config.toml
qk_norm = false
attn_scale = 0.125
doc_mask = true
Each number is 500 + 50 x the weight over its row's rms, rounded and kept within 0 to 999. Layers, rows and columns count from 0. Numbers have three digits each. The size before them is the row's rms in percent of the matrix's.

# layer 7 MLP up, 896x224, rms 0.185, rows 90-104, columns 0-223
112:478470514502500508539474525453509444417489469513524563527431435471583439464559547526539530459614469451523546571471508524527480497445496519497508520610474533520501445437461503558545461568440652505545598402504469413550462453605489563453519470495578470456476514510559537574554476536461470524498522412472496564448571488484493423521460453425483530454555567484546486458478486487492514446389514526491480500373507581555421474478566544438540534499502453597554484521390408510590534438506436415480487609521444575541528538492479454437505505580521614460517537530446565475465471478568456506550425413432531452458470484505493541566495518491528436474455568620470540471545412563509455467477
096:541552543572576497575538479435533454588531438490483532543446434579564486517488533510587449484500554465480478489403422547433581521470494478537487406459559558502457450491527512545498403517565477541473490522539466406492447474513552502515468503486492460507586616509515535369506492610470540533484544455524520607515520454498519468549478472461485485463554484484520466473481453428410484496511519498585482472444422481571545425559403482490501572520510568442483500542505374425502574495534465560607527515429530573495481514439546410524507590405522549500536492526585489402593526430574437567535458497449509467442478470579486605489484496574494554474493510532435455458615566495442487428558
099:473542479416519543536501570499606558548501469556506486521573503452424507494586559500473466441466607518503479503456494585472495443511403481532430361510398534588524431589488525493452483401537466437514476495516605472477502547437589513528508498536504547375467470546438608425445493500508518459479425504431500518490422571558410476507496586429497554441528535498418423552466463561545489498593454468519502495529526463494545488506495536553411512548457411553430506488467471419571508507503496567580457507564458503446568555472603526478405452623447511448504516505481496497500480531534530473551554526455582492476555420531526492462554436427529566494474487445593553508409555517547503534542
090:503497496483544508437445465443558556524479548559438494464471455405505492528451431428585471547448457532494610625560524617533389452535435476491490496455550456459550452418481414552447513494401501562441490487468433469506457513502538532444460510514469413573563481595441486487514491493559507461522432528504474506535534482476467651451513535513439535482477476435486522500441512543454483531428479531520479492511483507497504392503483460554542443638507515458534526549480546593405582543457376552526610445512576592588530432542484457466455435553486489494490527433525527473554483557396493555504476415492555530565568522560573496508488565567473560481495540484416505503520491515456486430592
099:530510453470399525585580421430489492522528444483508412518409569432397417538449543353467578528491495516465544510507443567496532548595515537504389481633565456473629537491470462448525501546495547509468468604498481494491631516466480414492528561457444486561458439508432520448496511515455453497520503459514518476578435565440459511511574464518558505511573524490498541521522542478473512545465605458552448611477368541579401397401538487563466521591517482513490489538444510480508515498487556463488521460500569569425567561453521481465515487508474522549511543538464496441558506543608481511515568524465438485479558488514528408523479509519506555520437517441425514511457557501500538508444
093:528510502562545600497459554519512445453445473559527522501480653465498474527384547489521498429502408462548406524435532452579411451460541471533446467505502474534500511398504528516520553496495512556506491432575465560468587500536523493524548530439480547464572457361569528543490543416506472585565531408538541562437529452569533382480529493533389585528475526461513516493498487466511476502450594481477469441530505544580504421464482427544536581482530497434507469583588501426563509504500512536571467490457431590499481522434545579511503510468457496557408554537614576546508492532456430514453428541532510534439451518511540447429427446434530549442571494547520556477581574467519499532455
095:533438564548558482476520433405512515438544447559514522479489572474555438479483533328506508592463529546496458450488495512465418467497497487446530551529534619550533547463562456513526502571568435549539399550542492480474568445528501520550508509593501521524514480519466579436491534532484500515630534492474435526503508486422488492551530476451579470478535490546428488518598513460411461491505577497495586519505471474459495409495529528422485575585441509493571489611549508418588495653450509437531541552419512477410496541440533481383504554488444455571436495518531496562463511635511437479481543482446491513395566457483493451493512572451460490440535580464506556524461482509463532564564
106:441505582429521464420533491572479457466518514593468478474492522511470523450515570531523547473501527561348519495611466468451478504431617519498587551474476507519499475559514401504479471612460546500536546465522475526525517499456482413551501463464496475617495464549517509511532435456543483544506498452517411547528443578454508482533500460510572526530475395480421545535510448408429479456469473491550522513441494511484503523454531504578466510504448525574546632516475467504603490389478470595443508505466534493478536498459521483501510524608534447402424435469570574509506477420539536551508413487475540508585400456472569421456503494513527361549470424567469538389509522550378512530446
096:507530440531517480519561433570517536477492494526567429498381564403540447528528541439420481500425465510505557520555431463491583424463396448564550519393461474433489428513519514501507559479323556425528444506534412494479506560479460514527568467553565546540469480474569592493497518495478551495533485468362491497461568468451475466496403552477526493545493459427450496558502467516432553488440514627520493463528520499539507475552479592441538472538531518559496427525525494511487461520444467540502604497539447504592435468507495481462449540446490584440511468510515529402530470485521472477627525485546378457500621478469553514473441462623507495538577523539563489426530457526465557517559
112:528442518567513506490545551537549411491474539470512581532381551410429528389547483476551477549520597484507530502518535519336562422511568595607491475593510495512540471561566501502496459466509432516544558465459481541498574471448583471552429487482539514472487578472523500493479475472492573437530498558546443537447499552523500572503452492522519384490563495435550498474581484488536519489497449620450492496535530448520507493449406535503425525447485467623478366518523483453467526433436598458415538485463507572469525556502413482480516559555532510446440531501467508491441527563550459527535501590526426563441514460552526375480462559446474480508531560494519480461458553447405544589547
099:539556521527480495471567406485558461490569398524499465479546409493540522448490431429485556491517437469621523517476563525513575441523477503406547539482557492537509559505601526515475474487494474546519513482501544533482576448475504451562444557489492652428565492552482560456519414372486550497529498532525495495467525511507555495521472482480502462541498482498581554536437511499583465474476336539545521483528460460543481434448462500535417484554474595490543489434518631471433486450474444592458468562523501593530426444405444604435468522396592469509555457551537477544537547453440541535551589471528499403535558420543491436508567493450430503443449490526436561490567481457528518478457
105:483418477449490515498514499452469482457547575497470522553411472517558498500410551497477571466440611447453502451359606612457531528608547481456521393480527486547569522487580537507526542528560468436495565482519545546551547610511444515426513577602565541522511427489505537529430403492591528471577452637494547408504506483508498558515468516534521503504504423417452474444491422422474574432465445448517399488423540507514532503560562472499502536516522585583500510453557520462446545533393505423565378465473593518513513553523480444567528493498593490492528463449493444458573530542486546466430467529478471549482459591500475542510535494480526504471463541488492475513502433490541417475486
098:464482514493545493484483503544530558567549544499521499368570510494441570528495610515488531489499488450509554588479619461532452396449467443434525526487536427446477474504458476559545488399495478473436593474551550493561545488570480559458592497481535405455539513525529467455414475466525489446486436488500470489484506410462546417505542514387525413567525448551487478553559448464486396537493533482577520407468535451390558554574480458517480507564406509543445503559562534502502457565498525538456573481532577508538407501495427637470534478529513413533599508499470546527544469428602489560521523437415482481431453446470518493556527489566517558541424537498473492492560484366466459523466
098:470449524547540516438421529394434423556472447512570450489493526475474408477422540532559436520487457447477575549488545529504483465468506600475497498535501476505463571502436523559398435524521496442489519527489535570473515550551516572525464533456413439503431559445455599435530462427483533521577611464507507470531521384532521415435511511574574500535497479541554421498499499550521553377539538563490581578514443592606446568546443507444534517523560476527496588540421580531458537617501532486442482482448487514502473492515585537457525554510474441554454471463485594526492466534460456446508423618423505529487491432469556553464553574484619530519498427559445466451550504449522516514560
110:473566563534468455446460549510520431485501637495538511469371530468494450533494483555458520462496439471374510515523407491566445542411524484445413506465556486548546472547534507602436536553571492554569540476520481482477500580430541489503497458444482582457523511480532521530491445512427520498475500455568465612509428422509480525479477504455461578481368579535522490487463607500486465465591482501459488613491506496523541589519513494557444484449505491482479567425545539438491548466444546473475377486522488545458481458532596501534543562528600466488426449458433490505505534459546606453523417446505491516520461401548516585558560441517505507491588529499426327473527539468511553466467
# layer 7 MLP down (transposed), 896x224, rms 0.0927, rows 90-103, columns 0-223
110:534458565508592678488482462591496521511530512566537406544471493494525539573488499462362600533547466471540484576552511458532568617525476476541432499489510553564387534499462438516515501408458463565532548422545420476511407512515510455486510508435487554486468461523418481520481508457514532395501542505484441508552498537503555548496464511483588501446470531515552584468560529457415492450442525443477513582519480467559498560503540338469517522460446574457416519589459450526540447462545482471521480551373528481518536500513550555503483389536490556537486423524484524466472482453485406539545485497557539456419562582512486451443537576575403516430501426502486557505495489546553515507454
089:451495484418550370429479428506455496499456472564501522568574458443499614496483549502536436505548493540497484486417583528387527608448549559562462455436476502546452453480617502472467490488426428511475484507538580503450447506480550547612506481446486451516500552458506558582467529450473566492500513517566441466564535512485532558559519575580481422422526482468501507538601588490440513501489568469396483475475394549583562488482479578448515574472530529468500480472460484501519476467407451507511448570431446472526597450498544549425528388523479473514580493609517528503600554510517440519544511562515469444527520477517517421530479489581573499432509384526528446546435490515459404538499
102:567511584493515450509451561519419571578479463446435516553465469458527497435585471599603438491589431513562507572526574515494574508450554473488569487552544519593478482415497561583488522579479482529468493471419477452543459551423560574535422464479528434431499388488425479600511610434524526464455496465551540461503505447574487367485501556440501469480506480566419435488557504426566463517598533528525496524412547508495446590483453448490528464542432454453501411511446523544546555418501543520467479451461485554539556534452544570444472501540504535471562469462533566472426517406527498449545468533468509547433415619492567457466520484541491490429513440568521472469500546477531447452476
088:583426492491514477491554469440463414481459529599543507499516475572570426450521531497505492461509500506496501413480541533444553478422537552452476546490554520403500569469574547482511486487563571427579481522586551493480563500548491528568536446486407580503510525469457401527505581490467504417495409516466534443434513478447497528523476509500441540562457505525593547544515541426409457432404507506592400443487478536440466475482544506468519526430495491601575519505508458521472548474437504538430502462538471489454497564512513494532516499566459392527496568634559341507539521494458445594518498520611484529414468422543539468566472491520540349540526446530550606510467505535542419531507
106:500500533455514489542444538462503551518461462566527416507479513525555630507474418568516398466530498480579473563506475470479499574508487586486380468557578515492434582521508473461453531522460476550457440553567495459505518491547397514477444488537472557533490568414468501523433490500538432463513512459465551448536450436421483451476476563543614514540549535498484590517441586619498468542575552445455500537457499483379488507465546463592523456522580417494499466491531426565560488426475559529471464552546557537485472485606491426382584532472471455581501499540427476468505528502513513490396363538484508451457510609460496438500444454378439451511479566445506521482521606502532476496521
096:540488495530539513482456526532469452446514520485555549512486494484572600468511419540493496484574411525447533475358506401516450563554514516503478496559459649436532540487490476454529433528402506453404469541484627504491492389539462399472637453408539497396552425467540548570468506509455583612642492564495459487459478565476555446559455437478532491476491413477523585522471552423474565451565493481490534521556443503508481524550558463464580478519516498502425492498521486384533565494408529554458529532521499493423477475509426490471518547501511551498363485527518490530511541547514532499497422493604488536477581552545443513490499502532470440533484506532489528442506419522489521508410
098:504512493567468543474505589513444547571540552477488447453551523480551566470514529534480504428565545468455587471506445443446616533571536412510462532428526400524468419478473474510491454467482515409587454556491493426591547478483442425484575451457579472466443444535509481474539476381488480524510518552458517486508471491466555475431512443565482505473513472499419555527594539493498464596471566520468516525564480464492549518474479565557574395552519466455481495440523529410515595451578499478554567492609449454469524634497494485528614557505469577528487509394394480583543421479442504463507488534501483430454508493490471442478512480517431431499613408412526486600488570521519509415487
104:475428500568434392565504460486485455483485427457562420473591536586448472426561426495561512504500478510551394555573562480582554575664549502431525540498477484461462640585502542498550402556506502618466509522494432552519432537592597459522463517456517485496518465521530495447475507506492434593483530436474513517553498469510566529538470428551515480502504460452482545559428452504472484464509456499463451444526555556530421514514440554527477422506457574520555555507525442501428503461483494472485503517407535500490485476485591590479535470552513499428512446518406462469475470570420485457471494436587487494538436549526433386483570472466554610453519431576541471458494540446497411528511
091:524491411442533483542530500510500436470490425538512450532477465430530473419405569439459452498565540473548532525468491516515549446627466584410580525430521489406466423582501475441463436464590473569556520546502496450510595397492420519449493447475541449558494562528450528442424425517442438482386657502484543542603525485608466481541443465448581501490442513545564472548394606482490507482574520478494509527523509453477471475486448597509594510560554349532534469522529523425462546519518479476526522534540385482519511511544482450509456487485548580434495454507505560512520513586510590475554544476502510512511498493459525505539523512537630525495561527411484467474509519508468485492533
115:443538557497575578543471512496506537484488461473485522435500530614485544466570391435431483441523510500439594516532474432394479481522497521486445561491413414559513429520453394521490476456482495510485502573489469458492430462462449599497405522494469604535480574501449525495505432449476450574519550498509534487577434530469449448496400544510469393423480535527433553460552493534469465502455493432542498504428447507509493544545577542480549525573573611570480496486488452500439458482537459496530511487518473614547553583528567609553483493539524490426565526514481519449508567551447531480450511524480449467489485583450507437524537525625537477401530547407540438486549620423629481478504
099:453407496541504515542503583531454630518474513487397504484635470514518396449521472517520569526378421486533345602557489424573418479456526507537463540484533496550497478485486504413504522383567512524393461554495516553518520405521485511484558553441492533498481577560522472465541505512460474522523461450550516578390451455473497537486640506520467479504483504565508529505486537484487490587500444516449552597500515541450466438545514475501546462539532527467552403496371463579558487454575450564499533532414527526424503483501558470509465500474515588558478518511487441428502487502530508468479397449478486489538483565598526508518554451480485494549467610494495454511503363498478519452584
100:455585432521506587549484475502470593604504510536487514430488477514513479420520427463550521521536441581628490578519454489522437485617565396496504521497550459482570518447465491602581483593452500516465466545478452450491484443629489579438530499511508539480486511542503588464542451476552365539531435440484473509490521564493492498614479518453444476539508504553501587483537522478557548505492397582583463445451420534511468529524360497523433460515427508504577458469490543546532511634503513458544457481586419495455444434484483485504522470468484548560565465452490378517503468518453541491492466497480557480548459486516547518388466443473454582467477478507452488598477448428473556555492
106:544496491433513549544520440458566466514460469480609386441484544567508553385499529545487532524545525440473505500418473530615575567517564521542463505508505540444433462546654521479556502532466439509414492495588474501414472556561475623518494540550517557403558502501513476380443551471542494560450494503469459531471493563493426471576485482460496520538562461529530447490544529600455489572416488531542543401447581398444502541552477560462538416460499548481520472419540453493462519532536460507516460508544575547431454545453501561478489580478434475422603483547478584598572451461498530434497463531434538517480442566486481496527454408525480493481422482479445516422417485537554478486522
105:497483456439478474459516495506465563490526455531542511498527515639519533392512453501485482481511442479591483466523468496566457466483505526465534442498508432467484585500490518465532485489351500591460441502422546525484514489550513568531557529609472461589450452495438468532462494417461527545584491467512485489619587559445558530422594528446477429393530416500567515461446561514486610492517451445576466505460462528468486439484544580465484473425530462499501563510550541464629414440489476608433546536441527448535518499436492502559517485544574430396546550505601575488550494518545448480424524526572486480462479534428454513452479492498446492481522538562358544473436526573440563554474